Part of a small language model's weights.
Architecture: LayerNorm before each block, tied embeddings, normalized queries and keys.
Each number is 500 + 40 x the weight over its row's rms, rounded and kept within 0 to 999. Layers, rows and columns count from 0. Numbers have three digits each. The size before them is the row's rms in percent of the matrix's.

# layer 3 attention key, 192x192, rms 0.0848, rows 28-61, columns 0-47
102:445513508473432479556485551553505538479527492530495519443486530494479469495567474520522486561533476470476485474433461514498444379523436469522538
111:509498414546469552418502569455503508480525435483494533504483528389485501496558491509489445532491547507487547453583498469522496497439417546548535
103:501515485573595422499538463596431541470532556506558553478576567430509529529549447502468428502525451499518483503492488490516488543476444472504527
094:468511496515539468514473466497491542566540570516544491447450484599470532511399453472466520515463553527552524525471548508537502457530525503466484
110:522467488418448544494492500478515462488501519457535491492488509573505465529486467542533562560522529539450531446534487451526572526477493585451423
102:472504411603431568520513529484451458474454551506510474468504545534524449493526478556421535505479501589538429571539517474504503551520446469472499
103:530514561514512510470535379504493457559516541495489497446463532531426509539457461497440526519472499467565480534486483546517539515533507492494499
107:447465508544464486520507496508612535535470476511473553463505545452529469464491498564493532464525526470436497539485519424513484444459455544490447
109:497489448477609424473499517523452527507527516453518424469555499526551514471440438507473449478423520529497492507504423488561515478466479504512503
101:542524498542490527507523550452542500368499525453473484476467557555446553432498512482511486478506487493514483448515594475538430563440509520514474
093:592568544554519441524560529425527539406503505556459485452517572435590514439510473531414461501539420498489510508481536506581521543425530439500551
097:485503479510473584455499441516522424446555481545510456519440491538527421462488465538447553487469514551506520443535496455482498448559530522579442
100:479474542555554439544518548564490485458504520541495476528504477468483451445493527544485518482483466471464439523497554438497494534505423556543459
102:459427493473515462478455484501490485499492503466500528565440561602538589503452472428459543489554551482536512468496522512516444495487527467467500
106:478467482505412408448448494497493462492442592495480500526506505487520526491517504544466554472507476502556535555469472472463522489546526523514406
099:541487517502522544478483478436530543514500459522524532480488478516479528461433521502463490387434561602448520491560600490490542435498556548494498
105:504511510548451502500448536473533504509527510509480374478434587482539454503597496498438481472547415557460564482511498518509483517471466509547527
104:511433478533480561523455512475524453477481486461534527451517502522527558528521517522588530520467555450497543498492451590503559487484580425436474
104:517513449580550434490505463554502548509553428447524488529556457441495484512496504496479546546459468474501473509531517567443479502474440514528489
103:489545569489554493477491465483535489465538531523499529502557437471410446447466445483399535545518404524511519522523521490457461524492531479426478
101:440489506476520493580488457536458512508537478477486489513520508496519487482452546437465533507504483505570448515492440535497519483516478515430621
095:509487494496526436455491553509435530507545532535564555537481557530510441455514464494478424475510516507448486470538526440566518601462439498431497
100:469431488550539473552542461557421415499467525456477438521499485529532543481517483479553474458561511442536501567574501489449478542579501441463457
099:488508467451548531371478478497526491490495423501437512403535505581522507449584500534466488533501541488495440517469460480552482438510507482502535
116:540488519462464536448459478468456510465515422514462498517498507416436513492563537500515558548500429440451507566479456453491542476456426484496449
103:530513537501484483531463467403517466499493531528458479546478506516474484559505542502473479521517416528448514460508479514525476455456488487582433
104:543490513502495492471425548483500483499486406502416437485532532467521552493509394572487584469461496519485447567512534537528513535522529510499522
104:471467542544519528492619406540475506469504472559487485463487502502542566502466479459519513512469489545520379438493459496431475488556602463493490
099:415479554512473624438483467537491498472420465513576549531530509419517480495551467554480525469534517459473464519443463449468449589486457522501490
099:455471549522539462452425446541486547476514536473444562557550482554548511445525460505542468530546489505513482481461418506533474534446438530491531
101:439598433495458458497436507379577490496532429468565474529491446553549492484531475486545530483552573514568466417495524456518540471474512490513482
094:488488503450451513478484465497512497518457565557471481531497457469525433468464454512441533447527506535575497489516572501526463517538515503487513
100:548567472460481548538472459489518539452578547445438495542545519543511510513543599529472540552519434492460441560496454522478513566513507542515436
097:490539565481519554484495507506499499510424508504522505457525544604409466488520537551474539545565547447463506484464425437515457481492495486443478
# layer 3 attention query, 192x192, rms 0.0834, rows 29-62, columns 0-47
108:563495446557519627443505497475543453463518484506511466473548470405489487528517456486501470469507576499442532488523466535463575473488411523571525
097:557507484550581439467581479554468512474471502519541525534532560496479477553506467528554456491429478411523543422468494543549391498512515425501514
091:432543545496553480532452472536506458562479512528576538469484473592495532485512463457545496525536509519480493455511493496439476459490514492510491
102:490515486448499465505420499456493488463496532484514532446492462545526456546437479605506506521477532499422542467572498521498565570501516498506413
094:460499479500484496533503577478474446467415487525513508472459520617570471516498535425561491517511533522526463473512491463438435586505474473503481
101:537524555492580548562471419473534523562507460550469467515501467507450553528572546500502444552489449487551491559573474486528556500456527476540488
101:431552516511456474495515511456588571558450425490443529501541498501509481492518486492478454460521497458518480565499570559473539516449546569477488
102:539462511471551502437571485540496534473473539542485466555443527456518499429570454439512500517498451555450573477480524527529464518470503538563476
090:501525527520527530465511508469511533434533579463481491484522494518476515501428454532529538444540483507513460504493494471449501563409448455462484
099:513545470544537511486525463490573524472491512466415530475491554471563531474493481507423493489475440456460565569445497472572510480487520478534558
100:438443452478511514499432465462480461491527539553471432568416507422517446499463494485561545521494451516505530534549562465503544514524519536532484
103:447506492504570444546496568543471479541494490497491453556556458426477481508517494543499432485545438450530426571492513392451545507509483519435454
102:465453486499496441524467428497479486577466568548450479448490528515520505517429556500543515514548520479497535482547498512492479497453561510553536
101:556501520469449433493518525502499448451383476507466513441506472496525470550526488498538579466503470458560487542480479509436471560547474524516477
097:528481551499548508448497470446494518502537554514541533542590491459584552540523511541550533494465565558435513514549569509403556488516532454592507
094:576539498478525482489441524523540512526560502479442443490521528449516417532566458504533499455533486522474494492480459518511523462499536510569473
098:548522442631495501514451448473482562526495477439484500575578513453503525519568499518521456506509518465536551515417481497457559495563549492496475
094:475520425468510549457513492491524570572568422552571463584495566505521484497373522437471493525509569446521496521503501557525494496503498454570453
101:442583516507490468508548445479573471487474556554480512450527512486484523519456486452459523445489442556455464522567578503467435486485536514467504
102:558519480479467461504523554521506498469491491463472480584556453462558531578552534567484468502605451491549508503496530496474463443504510510435556
094:548505557506489455498548497481448522496457585507544465591511516474500506470493505529477498461444497426443481511519448474517479527476459480500452
109:483456523478490520408492388591457451495445529502444414511500546464522493475487523496505496505509488503551521510539492461556494538544557480509463
094:516549489479515558436515476468514574481472440467478501434556514516505500456571482529477537488528473499480431521491475539464525555498498482548543
106:532449425434477578493480508456472449501518473460501495473530498467495525510492513451455515505529438497488475596488480538476478560491417480513450
105:541515536499463454543481437530467506606534484550566516542462533514480413587483513477462518483543482545506520512445429435514455495411546520543466
102:494470545493433533553430534474492456424483489473434500494454621485482522485506515531476508486529511506491480497526558546475513501488591529438471
093:448473483495539500460523503521456481526514492505487521497470543511509515513455489480555457483463483498569414455487536500441466512588618443493506
099:462471573483492545483424517472468543435495479505473486558550515430497445472515527555510487434586487507560453520430519506526525561543445543475451
101:408470507577464479472457501567475573504520502378498460508529454528528509512509535547491462531520455531478514490419472529544492548460441541520534
106:492477461492457535482524513416514511501471494502509546501492483512595545467488503516505522445492456481524492479428437472467517506515568543544528
094:473508574477515451453483503509522573441470559487480468526491483495520474515451473536442534468459537555518512536560555500490477526518491453501582
104:405508479553521491516499571518584465525565531514456479524440554511503531532499544453541465493529471492515453526510551534548509533507446490525451
104:407500498472499510485497496516531524458484578496437545442552497543533462480499555491547505522515542461444473536425434525494537453459510466530434
107:496438466572491454557424509547554514487540620606498402519502546492434501540507564508530444553519496593511420489492511513494501512528447451504505
# layer 3 attention value, 192x192, rms 0.0744, rows 0-31, columns 0-47
091:518561456501473449471508583507474450466540526567532508461462462444593417528472485482537495490495504468460441493583481384488490445561556453500535
096:532506505506541502516502521529394469510501522489436530462485458553547467561487422439543461474560462549490519517452502521452511480443558534500535
099:509477443474457543493484493506555524505441490431554546564474446534478379449494427520500482433568447566517436535547474541478447452555498498542498
104:484435431499489478532494474491554433533486475449421604532545504468573444488502505463481562506488590544498480523501544538511535461492471484513462
096:548549386531488438532520524504458550473529516491532530529561488534538530513541499502436421479471478510505588570493389529436519459494546442533475
097:485589572456463528532463503500408539492476504482488518532506595544472494488505521519493452515524519541497505524524445489388495477538431601575488
107:540450532493547490515479486535544468469499454517528460529500521534481477465465539506547533507487477497502515570511478531406481489447500474558458
103:455523623463485465462471481491453548445466477498500479513543480469487524575542535523519478441448557509529465468455507510564548530461441537488483
102:574458438524492465516470470475487579489487515537457503493507435383480465478540492507465555548550472515480517482547486510417461439410559557425474
105:539458468566525501547476541496537526491487508499489510545516472473475506464505441504518522536554466535533473440448471515540431583532450460529498
095:552502564479543458432517447498457506511583456532524536483465520500537476509481477542559452525460465509465503517498481580470483451501495490623492
093:533513486504482505442498495538490440476495427495513521437514523521540370534459486467474568491484460416494555450540519596452484518485500479536518
096:566546519507469543522500444472514479467509486498453447488448575569463503431476453430547523499472553472499539537437475542533583495511489579503524
102:512564512520477498515500467424503496453519487511450523489443448434503415492517500539477462421525501488541564521491426555473546484502460576451480
111:530437393479534504514469437482561542513427516510460496518547512491490491532489492498369492495524522464461445487514487523461508518530496472534468
097:501471496540521475558498515492513505523485501529487507461546442449473417534478488516551465493487483475456451554483514482528475559531530513520529
097:522523559480480468462527490490467496455451552486557514480467496447576499571505552552564547539491457542553432581451455492536484469488511467474528
101:522480423470547512457527447575576446470452525437482495530515489503534456490520515513482527477493441517454417503530533564511438504489524564547478
097:410452495426537420509459520487463419515520459567487543504495609570473518512570523497510404465515460527446493494502508482519511527495494531512465
101:542480486554539489538446547573456504399473508496554543405509496501474483502429462509510434472586510481494538557419455567526460508483478463522481
102:490441443441525389446496483478458463517421490517521556518488496442495521469542532543532543494473532557481492427539491529517494468510524535452509
102:528448476505586506493480440543544455465516544456492439526483503482456478518523520433472512536530485543519497470483458477490573489480459524496372
105:514430430400458477473470577498589507482495471518524482507489515526506483517497487459505526399468498485462448497526508550472489469472520504473576
105:480513490510526540516484485543454560432413549480493478430467571502541527564476501503582433528511450556558533485438555495450460509507497510509529
098:446555566548479478511485486489492464489493449493502466447514484523460537532451505474512510529507538521418533505508509527516434494492486527491475
091:623492470514487488503536476495425543474510530498466504512483530520538426510503425423493584470533497536451460456534473503505512516493477431438473
098:479567520526522480524515543490475475519489453480435501481480515508571544592497447531489545458518536420466470520531499504471533456527536457541491
091:522554490509536529459509505514569458491492490465412531534494510478521547428445502449491487544538530550533522519539488537553499420528466547538516
096:445548494468517497477522500402428542444480492466497507573464511479504551486490470497517493463444516578475548456494518532524436494531475485513488
096:468516480529480538502445552539491507402505459562625498506562469464525560492474417520511527501434509447448525517468462449543575521524486479536502
106:545517450464587484540521479494469511481501479500451516518474525512432415498412570521526540486553523540488499495514452536440514495591468489519509
094:534529478445493497588551485557510484500459437516527540469575489467486507485511447588459480481552491552590460513581462555500513534558451552550544
# layer 3 attention output (transposed), 192x192, rms 0.137, rows 0-31, columns 0-47
092:508421524498503561471461452430573540554494521406476518514522461554467506533426507527540488467475557523499513536423436592529512535425446563473483
099:494470486464504510484520486498518526446460470511516485570543495435478540472495542535451569528516552510472489495510529514477491532564441463502486
107:471494568458511478526483498493476538463484557551532487486492534433490620520503555447460514532459584493467543508496518476503533524530477486456508
106:443537547464496474508596495493493511473471517471527494503415448539468545511478511574579433516469506438496549418503462453514515566547523517487508
096:454503565452458517443526491589542436515482467483470524494407488498436470522524507520503600524531506511534439464494602471444459555576488545445528
097:533433506475563497454535490540540480458514514468548466479496442445531481484489438492569510529506497481504480534474591488583508487453575428432466
095:392525514438494522530536498503459565550468528515492570493511529490555506481548437559513493472549505461550498484507550509541463525480456547448524
106:498521437505507489573489536533584481558546486526526492470468523509531470429495486465502471547497493490476562557543519490473515468508538435545550
096:482556535516407483478588510495536496508528495431504557517466533545500578545471501489527498502454534461507451446467478495548565546470496499524544
109:459539502388513526469535527508463534442538499488522501443471525533527501539499540522490478486503531432464496440548485510471574462478462520458496
098:485452466517466516547492533518486474503467491496471486517532511434457515470509501477506520464521557538578463569479580443544520532479476516408473
091:415478510499539528495467477477478556545498562488527459519448491521488621460524551526558462492504535497484501451452463407487518505459494588474454
101:454452526523498529538509582527466488515512466537547486550542398490446453577506527556463445500543493525518485457508451480479424535488537404503513
095:476483463471483504570509511519524498575498466478487510622445475532503539496455529433471494513464445489517540448542543462499486484539583423470576
108:526621588487477484459552571485503522425485471462505522485420459524513534487533497456544503505457485586511539427482518480530518516479477491502544
102:490517534482508517422466475513526533489530508511529523510455530551504557446480494456422506504504514555479528453547470505484529453501520492483505
101:497477464499533556461430447506475491490533430562488502484507558548404514489493475441574469455474602452477522498518549560461582536492521508484478
100:434463520500511493522543529443439540475589486508473543466465489478467528529534484473482512562489507493525464447501450499505634521531486413491513
099:561536496508485537480555462542470576500557486501436421513572510487547454446488522493472568519498477416520505450498453510524465513576477549454520
095:530500457465466486535532516458520496571430474556469479473461525494495524582573516493455578511425467542483507500541523440421577541514497545471502
100:534535538569503523497499518467552558456540529495484490486495541489548480525477482421480447549527480490543497625478491494479531539514439471504527
104:443533520497501452490595587511499528529497474460529467486506450548558518468475433545488480456444492466523409522499454521517410500524536486460553
103:532528550636503504475535410528499482480523524507480490532505437415459580504514447523534472490505439489500554572465535467466478484492457476470465
108:488554524484444507523474464497541466569592449468575523550557440504493448484476490513470578411466515473474479522530509494516494504456497508476466
102:555506416505506461502435485557502503524486529535521424514487554543482499457480550486511502533419500506528418462511494483505518531470509449503562
097:402491534469480532452471554494576426545486556476522520489500467529508556475459544566506468537470501489538515497508470512461556572518511527533479
099:444442477507531510503423444515500485509509549483600508563543458486501451440509474507463413568465449548533511430497495522558440576481501537440559
094:508431485523418492475471465529500527455531574590551478484482516486466392569549441558484507486518491498452464532492488500435535500491551456473454
096:563479565467491468513506450543506454560535496509488490463530495559548499561501518519542462485600500424512506501588512497452540509503469558532468
095:555460540456486508502463431494500501559521575465380468475461521576513429515507484384511523487551525575493511494501527514431458562488495509454473
102:463512557554422517408498486470504460448466492468549604482505460495576544525544491463470518551496515496478519502539501476542481486472547477487472
100:475510515505558439470435434513444503491485562489494409453516518505478528527462535422493508546476513461430518473497524454480544471489531464481482